config.yaml
n_head: 3
qk_norm: false
bias: "none"
init: "uniform"
init_std_o: 0.0346
init_std_up: 0.0346
lr: 0.00241
beta1: 0.93
decay_fraction: 0.602
final_lr_fraction: 0.05
steps: 6611
Each number is 128 + 24 x the weight over its row's rms, rounded and kept within 0 to 255. Layers, rows and columns count from 0. The size above them is the row's rms in percent of the matrix's.

# layer 11 attention key, 192x192, rms 0.0715, rows 76-92, columns 0-95
size [ 91  99 102 107  99 104  99 115  99 107 110  98 108 101 109  99 110]
[[113 129 136 140  86 124 104 137 126 129 112 143 127 133  98 120 147 116  92 134 101  93 117 133 128 105 140  99 154 132 156 142 108 143 145 132 204 162 114 133 129 175 145 190 132 116 133 130 126 141 112 151  98 187 102 166  94 168 138 155 144 138  97  86 158 137 116 141 118 102 155 118  93  88 101 105 126 132 125 120 153 126 108 129 187 156 132 112 134 161  98 149 114  95 108 135]
 [185  80 113 131 122 160 121 122 164 120 110 119 124 113 128 150 122 145 156 140 157  98 114 148 108 147 129 150 123 125 156 135 113 106 134 183 155 126 115 148 142 132 155  89 121  81 140  87 117 100 101 153 130 154 113 106 147 143 101 148 154 175  91 118  81 125 141 160 162 144 188 136 135 172 107 150 143 136 117 139 133  97  64 160 143 136  76 151  93 130 138 122 137 118 105 109]
 [125 145 105 150 112 126  78  77 140 118 149 142 140 120 125  79 134 122 114 109  91 146 142 126 126 108 182  93 131 109 102 111 155 157 127 144 116 145  77 109  74 152 129 141 117 111 130 107  97 144 141 132 160 121 161 117 105 128  88 179 109 170 136  90 147 130  71 112 106 155 133 136 142 164 155 117 126 126 147 141 101 158 106 109 125 151 133 162 185 163 114  83 116 102 122 126]
 [144 123 149 114 133 128 135 100  87 110 149 136 163  98 127 122  68 166 111 122  93  75 115 113 146  92 160 148 200 110 149 130 125  95 121  89 149 125 142  89 102 154 131 123  95 127  90 179 135 125 109 149 138 166 134 129 104 149 146 153 174  84 142 144  96 163 154  98 160 116 141 137 114 113 148 121 166 141  98 148 167 125 105 133 140 119  88 136  76 121 160 118 134 131 113 143]
 [135 127 106  96 109 147 149 122 182 139  79 127 122 141 115 162 127 129 101 149 138 138 150  85 145  78 144 102 148 134 128  93 141 136 131 134 121 160 127 107 141 129 127  97 161 141 152 141 107 142  99 111 154 185 115 151 177 184  98 191 137 162 178 128 113 150  88 128 122 104  93 135 101 130 166 123 100 169  88 136 145 164 108 120 133 120 114 105 137 137 151 147 110 146 132 119]
 [163 125 151 138  84 138 115 156 106 139 132 115  95 120 117 101 127 116 118 127 133 130 142 132 136 118 158 138 121 172 127  88 113 118 117 135 156 117 131 155 123  99 136 122 161 138 110 162 134 114 144  82 155 110  69 116 163  85 134 129  91 123 134 140 136 144 105 130 139 148 161 131 150 176 137 112 114 102 129 140 150 156 122 102 107 140 172 100 130 103 133 108 143 112 112 102]
 [110 151 139 100 112 165 163  86 127 144 110 132 117 154  92 126 175 132 129 132 108 170 145 127  98  98 160 135 170 134 126 164 114 128 125 122  86 139 140 172 128 125 100 121 113 101 123 131  90 138 118 123 100 114 135 118 105 140 148 135 120 112 113 116 143 161  92 159 163 126 158 134 130 137 130 118 107 168 176 149  86 166 176 124 181 118 108 151 180  97 113 125 132 131 112 153]
 [134 140 153 100 132 118 108 199 130 156  99  99  61 126 119 120 138 124 113 120  88 103 139 156  80  96 154 137 127 102 141 105 155 112 141 134  93 136 119 150 140 118 107 114 144  94 147 111 125 139 165 114 122 124 116  91 123 146 171 143  88 134  82 116 184  92 173 130 137 136 144 134 136 147 161 141 136 147 159 113 144 143 116 120 157 133 105 115 126 111  95 142 104 134 164 112]
 [137 140 143  73 132 107 128 117  63 183 146  70 133 144 145 144 129 103 152 125 147 127 131 120  86 166 121 135 109 122 124 163 110 162 155 112 120 155  89 192 126 126 126 148 104 133  89 107 120 115 152 105 130  82 118 130 144 128 124 134 125 142  71  74 134 133  93 163 141 159 117 149 134 102 104 116 113 175 100 146 139 103  85 103 113 121  97 146 117 109 105 172 136 139 132 112]
 [107 111 148 172 144 103  98 153 159 109 111 116  94  72 155 122 128 108 120 113  79 110 158 176 111 137 154 115 140 145 130 119 133 125 140 126 113 136  93 158 124 107 130  70 136 112  93 125 127  93 116 138 132 118  66 109 134 142 141 149  98 118 159 128 150 114 173 166 122  93 134  84 166 122  77 108 135  90 117 142 117 122  93 131 113 119 102 118 122 148 112 131  96 105  76 102]
 [103 107 135 143  67 151 122 114 135 146 131 149 123 105 141 107  86 163  81 142 108 116 104 127 152 136 119 152  81 148  74  85 132 157  95 139 116 115 135  96 107 152 136 135 122 127 130 125 133 124 135 107 156 122 114 146 157 133 134 165 145 123 113 177 154 116 130 112 145 132  78 144 118 107 112  94 128 119 148 153 138 133 140 158 136 143 123  73 113 149  89 164  98 120 159 135]
 [135 168 141 159 135 139 130 110 116  90 149 106 136 160 129 151 119 143 111 113 101 158 140 126 140 151 130 108 146 116 100 105 116  69 142  70 144  98 113 136 118 145 117 115 143 112 121 150 106  85 123  88  98  83  98 127 130 140 113  75  99  85 145 148  85 150 149 167 124  93 131 154 106  68 117 159 130 137 118  85 124  81 140 149 128 142 139 137 115 129 134 100 127 138 121 169]
 [142 148 147 119 113 131 206 148 142 103 100 116 153 147 136 148 137 124 151 128  98  66 121 157 147 149 118  78 149 155 119 115 139 129 102 137 145 144 157 114 172 112 119 114 151 158 122  76 120 134 141 173 103 141 113 111 148 157 124 149 125 103 104 137 131 156 168 145 116 133 113  92  89 137 154 125 124 143 161  93 121 122 134 140 127 143 143 112 152 118 186 147 163 108 119 149]
 [ 88 122 125 119 118 123 120 113 129 111 118 127  86 124 134 162 123 174 127 135  86  77 121 100 100 115 101  95 121 137 150  97 115 124 145 149 116 109 136 133 133 143  96 158 138 153  90 110  74 136 126 111 136 133 123 114 119 102 160 132 149  95 127  88 123 133 175 150 116 175  79 121 122 139 119 133 130 144 153 124 164 110 156 125 120 157 128 145 137 121 111 138 112 108 134 132]
 [176 132 136 108 137  96 127  85 146 134 148 119 108 113  85 128 197 167 104 123 140 155 117 143 108 122 141 128 117 150 146 135 159 161 108 107 157 112  93  87 141 193 165 112 119 126 138  90  97 101 119 137 145 104 127 118 133 124 171 114 137 164 150 116 126 107 121 105 102 139 109 122 171  77 167 118 168 124 172 127 130 127 119 107 105 125  71 125 129 136 151 150 116 113 145 133]
 [ 89 119 118 144 141 112  95 126 101 155  73 182 146 108 147 138 142  89 152 120 144 128  72 113 152 130 113 113 169 158 159 154 122 148 129 111 117 104 163 128 118 133  96 153 117 137 120 159 116  83  83  93 123 137 137 154 104 142 137 107 116 157 136  88  87 146 169  88 148 135 118 142 111 127 138 164 119 117 113 111 148  95 145 124 124 161 112  99  91 141 100 128 158 154 133 163]
 [129 119 100 119 107 151 110  98 108 166 111 110 140 147 156 133 139 118 146 138 166 122 133 114 113 112 120 168 135 116 123 170 174 168 128 118 122 133 113  81 104  87 126 110 107 157 111 121 119 137  81 149  87 131 174 136 148  95 113  86 130 153  95 114 131 135 138 118 113 137  92 110 121 126 142 169 121 143  90 154 159 159 114  97  91 129  91 150 133 137 158 104 102 104 108 111]]
# layer 11 attention query, 192x192, rms 0.0703, rows 77-92, columns 0-95
size [109 107  87  94  96  99  96  97 106 105  97 111 105 103  97 115]
[[137 136 134 131 114  68 139 121  90 108 124 135 123 108 118 113 166 133 133 106 133 130 142 132 148  65  92 127 162 123 113 112 123 129 101 175 150 135 126 114 145 136 142 159 132 120 108 123  86 111 156 124 140 138 131 144 144 160 124 113 151 151 125 114 186 131 104 152 118 108 129 114 144 136 121 130  98 100 179  43 115 147 130 141 115 152 136 129  76 111 115  78 145  85 104 138]
 [126 131 138 108 141 149 156  85 163  94  95 149 118 132 118 128  85 166 130 152 130 147 133 116 145 122 145 105 112 131 132 141 123 117 145 128 167 111  92 136 149 131 142 110 132  94 155 117 129 123 146 121 159 117 125 121 132  96 120 129 112 123 142 131  99 128 123 103 112 158  69 151 182 158 157 131  73  63 112 182 117 167  99 127 123 156 142 141  92 117 129 114 126 153 112  96]
 [148 138 145 146  92 108 104 172 157  93 135 122 131 127 129 153 103  87 126 144 107 153 118  99 107 128 186 153 166 110 113 127 114 135 129 104  98 135 101 133 165 117 107 141 120 164 100 185 127 117 114 129  96 158 184 117 144 155 130 105 123  87 130 138 108 130 120  87 162 148  76 126 149 134 111 131 141 153  96 152 167 126 150 106  82 120 100 121 105 132 137  96 124 155 172 105]
 [ 71 106 109  97 140  83  89  90 124 148 163 129 171 140 137 145 166 143 166 110 142 125 117  68 133 113 143 114 131  88 140 144 140 149 101 105 132 103 103 169 131 142 152 100 132 151 161 174 137  93 100 128 147 167 147 134 127 148 154 190 135 122 124 138 198 107  98 140 136 125 127 148 127 108 125 187 120 113 113 110 143 115 101 154  88 134 118 156 125 119 118  93 136 133 152 103]
 [166 109 139 114 121 161 113 123 161 127 101 138 100 110 132 100 174  95 109 104 146 128 140 139 119 131 124 135 169 115 131  93 156 106 141 125  98 146 178 113 121 134 143 140 140 149 116  98 149 122 120  91 132 129 145 138 170 127 106  41  97 139 103 131 145 157 104 185 112 134 120 126 165 155 115 113 116 141 151 166 163 102 123 108 113 102 110  98  82  97  84 154 130  97 147 104]
 [129 158 126  92 134 125 100  98 149 103 117 143 110 111 139 130 171 147 128 140 142 135 173 124 146 106 162 156 110  93 168 137 143 143  73  87 173 149 145 118 153 151 110 133 119 154 132 101 113 157 143 134 140 133 145 137  99 166 114  86 132 105 104  98 137 130 112 126 110 149 121 149 145 106 111 123  88 146 149 185  99  97 110 159 115 136 141 105 154  68  88 164 125 160 120 129]
 [141 105 120 121 124 154 104  86 134  98 127 131  94 108 127 156 153 136 135 130 148 132 146 162 128 144 119 136 100 121 142  86 178 100  98 142 110 103  98 150 105 100  79 163 107 114 127 122 135 110 172 134 119 135 141 152 114 122 122 101  82 132 148 106 135 121 152 138 136 161 103 100 150 115 123 148 128 146 112 166 127 122 165 147 106 109 162 102 116 106  97  99 126 105 121 137]
 [166  96 117 150 126  91 165 149 110 139 176 142 140 119 130 107 109 122 147 135 145 128 134 164 115 146 139 140 127 117 143 154 103 129 140  49 188 157 106 159 126 148 150 111 145 133 158 121 106 124 100 166 100 113 114 133 148 163 121 147 115  77 173 133  98 138 128 133 150 154  92 143 126 120 119 121 113 110 156 158 159 143 132 141 132 154 110 111 127 148 140 136 137 107 140 157]
 [158 111 147 132 128 132 137 139 125 159 142 148 148  73  80 175 132 120  86 138 129 123 187 149 132 124 144 123 166 124 112 122 114 116 146 150  99 101 110 146 141 109 155 117 139 152 129 114 132 140 137 172 113 135  90 128 142 103 155 142 124 110 100 122 170  74 169 196 110 174 101 119 136  83 144 131 151 119 131 135 113 132  90 144  88 118 125 135 118 117 160  80  96 158 153 103]
 [151  77 107 138 124 138 105 117 139 143 159 145 122 144 157  88  75 124 152 126 137 147 142  98 107 101 130 148  90 114  83  98 182 163 126 104 131 147 137 134 100  63 155 104 137 112 136 133 114 138 104 152 193  99 122 125 125 151 122 120 101 128 116 147 164 106 101 121 118  95 121 143 101 119 145 132  98 117  90 143 114 124 169 139 131 146 112 143 120 122 141  98 150  89 143 135]
 [127 141 112 150 137 144 122 109 106 135 136 141 129 108 125 146  76 152 118 130  68 165 142 109 148 104  80 116 139 135 118 107 125  84 166 107 127 114 119  86 139 112 128 158 121 123 134 134 120 134 115 127 106 105 145  79 148 147 140 103 112  71 115 137  91 122 166 127 127 126 102 137 111 100 115 170 104  91 158 107  94 117 165 125  75 144 127 112  93  91 144 106 114 115 145 107]
 [129 116 119 140 129 113 133 143 116 127 121 118 132 133  94 159 137 121 144 128 139 100 119 123 133 128 169 123 141 146 143 170 122 149 108 133  92  86 164 134 128 120  92 119 144 187 137  87 138 140 144 176 132 159 123 111 154 132 138 130 118  92 146 143 139 140 122 149 130 104  70 122 101 102 127 119 139 109 134 135  70  82 130 130 101 103 107 133 153 148 165 106 144 183  77 167]
 [131  82  70 115  87 134 140 126 130  82 123 151 133 102 102 108  68 148 107 140 128 102 113 129  93 123 164 117  80 148 103 105 144 118 137 126 107 125 148 185 133 148  96 133 129 133  99 164 120 137 107 103  99 157 100 100 110 115 124  95 167 141 133 133 100  84 154 103 139 153  97 156 108 158 166 109 126 111 165 199 143  98 126 121 129 157 114 130 147 120 121  70 149 132 148 128]
 [155 114 114 113 161 117 145 109 103 134 111  92 137 140  88 158 135 126 103 108 148 166 114 101 155 163 123 134 128 130 138  72 112 168 100 125 146 139 103 109  96 128 130 129  46  93  99 150 143 120 100 171 125 112 151 106  72 131 151 143 178 165 143  92 108 139 114 109 125 129 177 131 138 104 129 162 139 146 107 121 168 165 164 144 118 129 163 124 129 118  91 173 143  95 113 170]
 [133 149 136 143 191 113 136 146 149 112 129 107 123  76 133 121 122 120 115 116  83 126  99 140 158 126 121  97 150 170 124  91 124 165 151 135  98 152 154 125 119 113  53 140 117 146 136 130  82 123 141 107 139 140 147 131 103 130 137 150 131 167  85 117  69  68 125  94 134 156 122 144 113 109 123 118 113 153  96 130 139 102 151 125 127 175  95 128 164 133 134 133 111 143 145 139]
 [111 143 109 167 126  85 180 108  86 122  99 129 165 131 164 173 113 155 123  96  75 126 147 118 123 150 154 168 164 152 148 136 150 138 135 135 153 127 127  94  91 105 106 103 180 158  97 101 114 109 122 136 116  77 132 106 105 139 128  72 150 143 136 125 121 137 112 109 131 102 153 131 102  96 121 171 109 133 135 110 125 119 112 138 112 155  76 118 120 154 133 137 119 104 152 126]]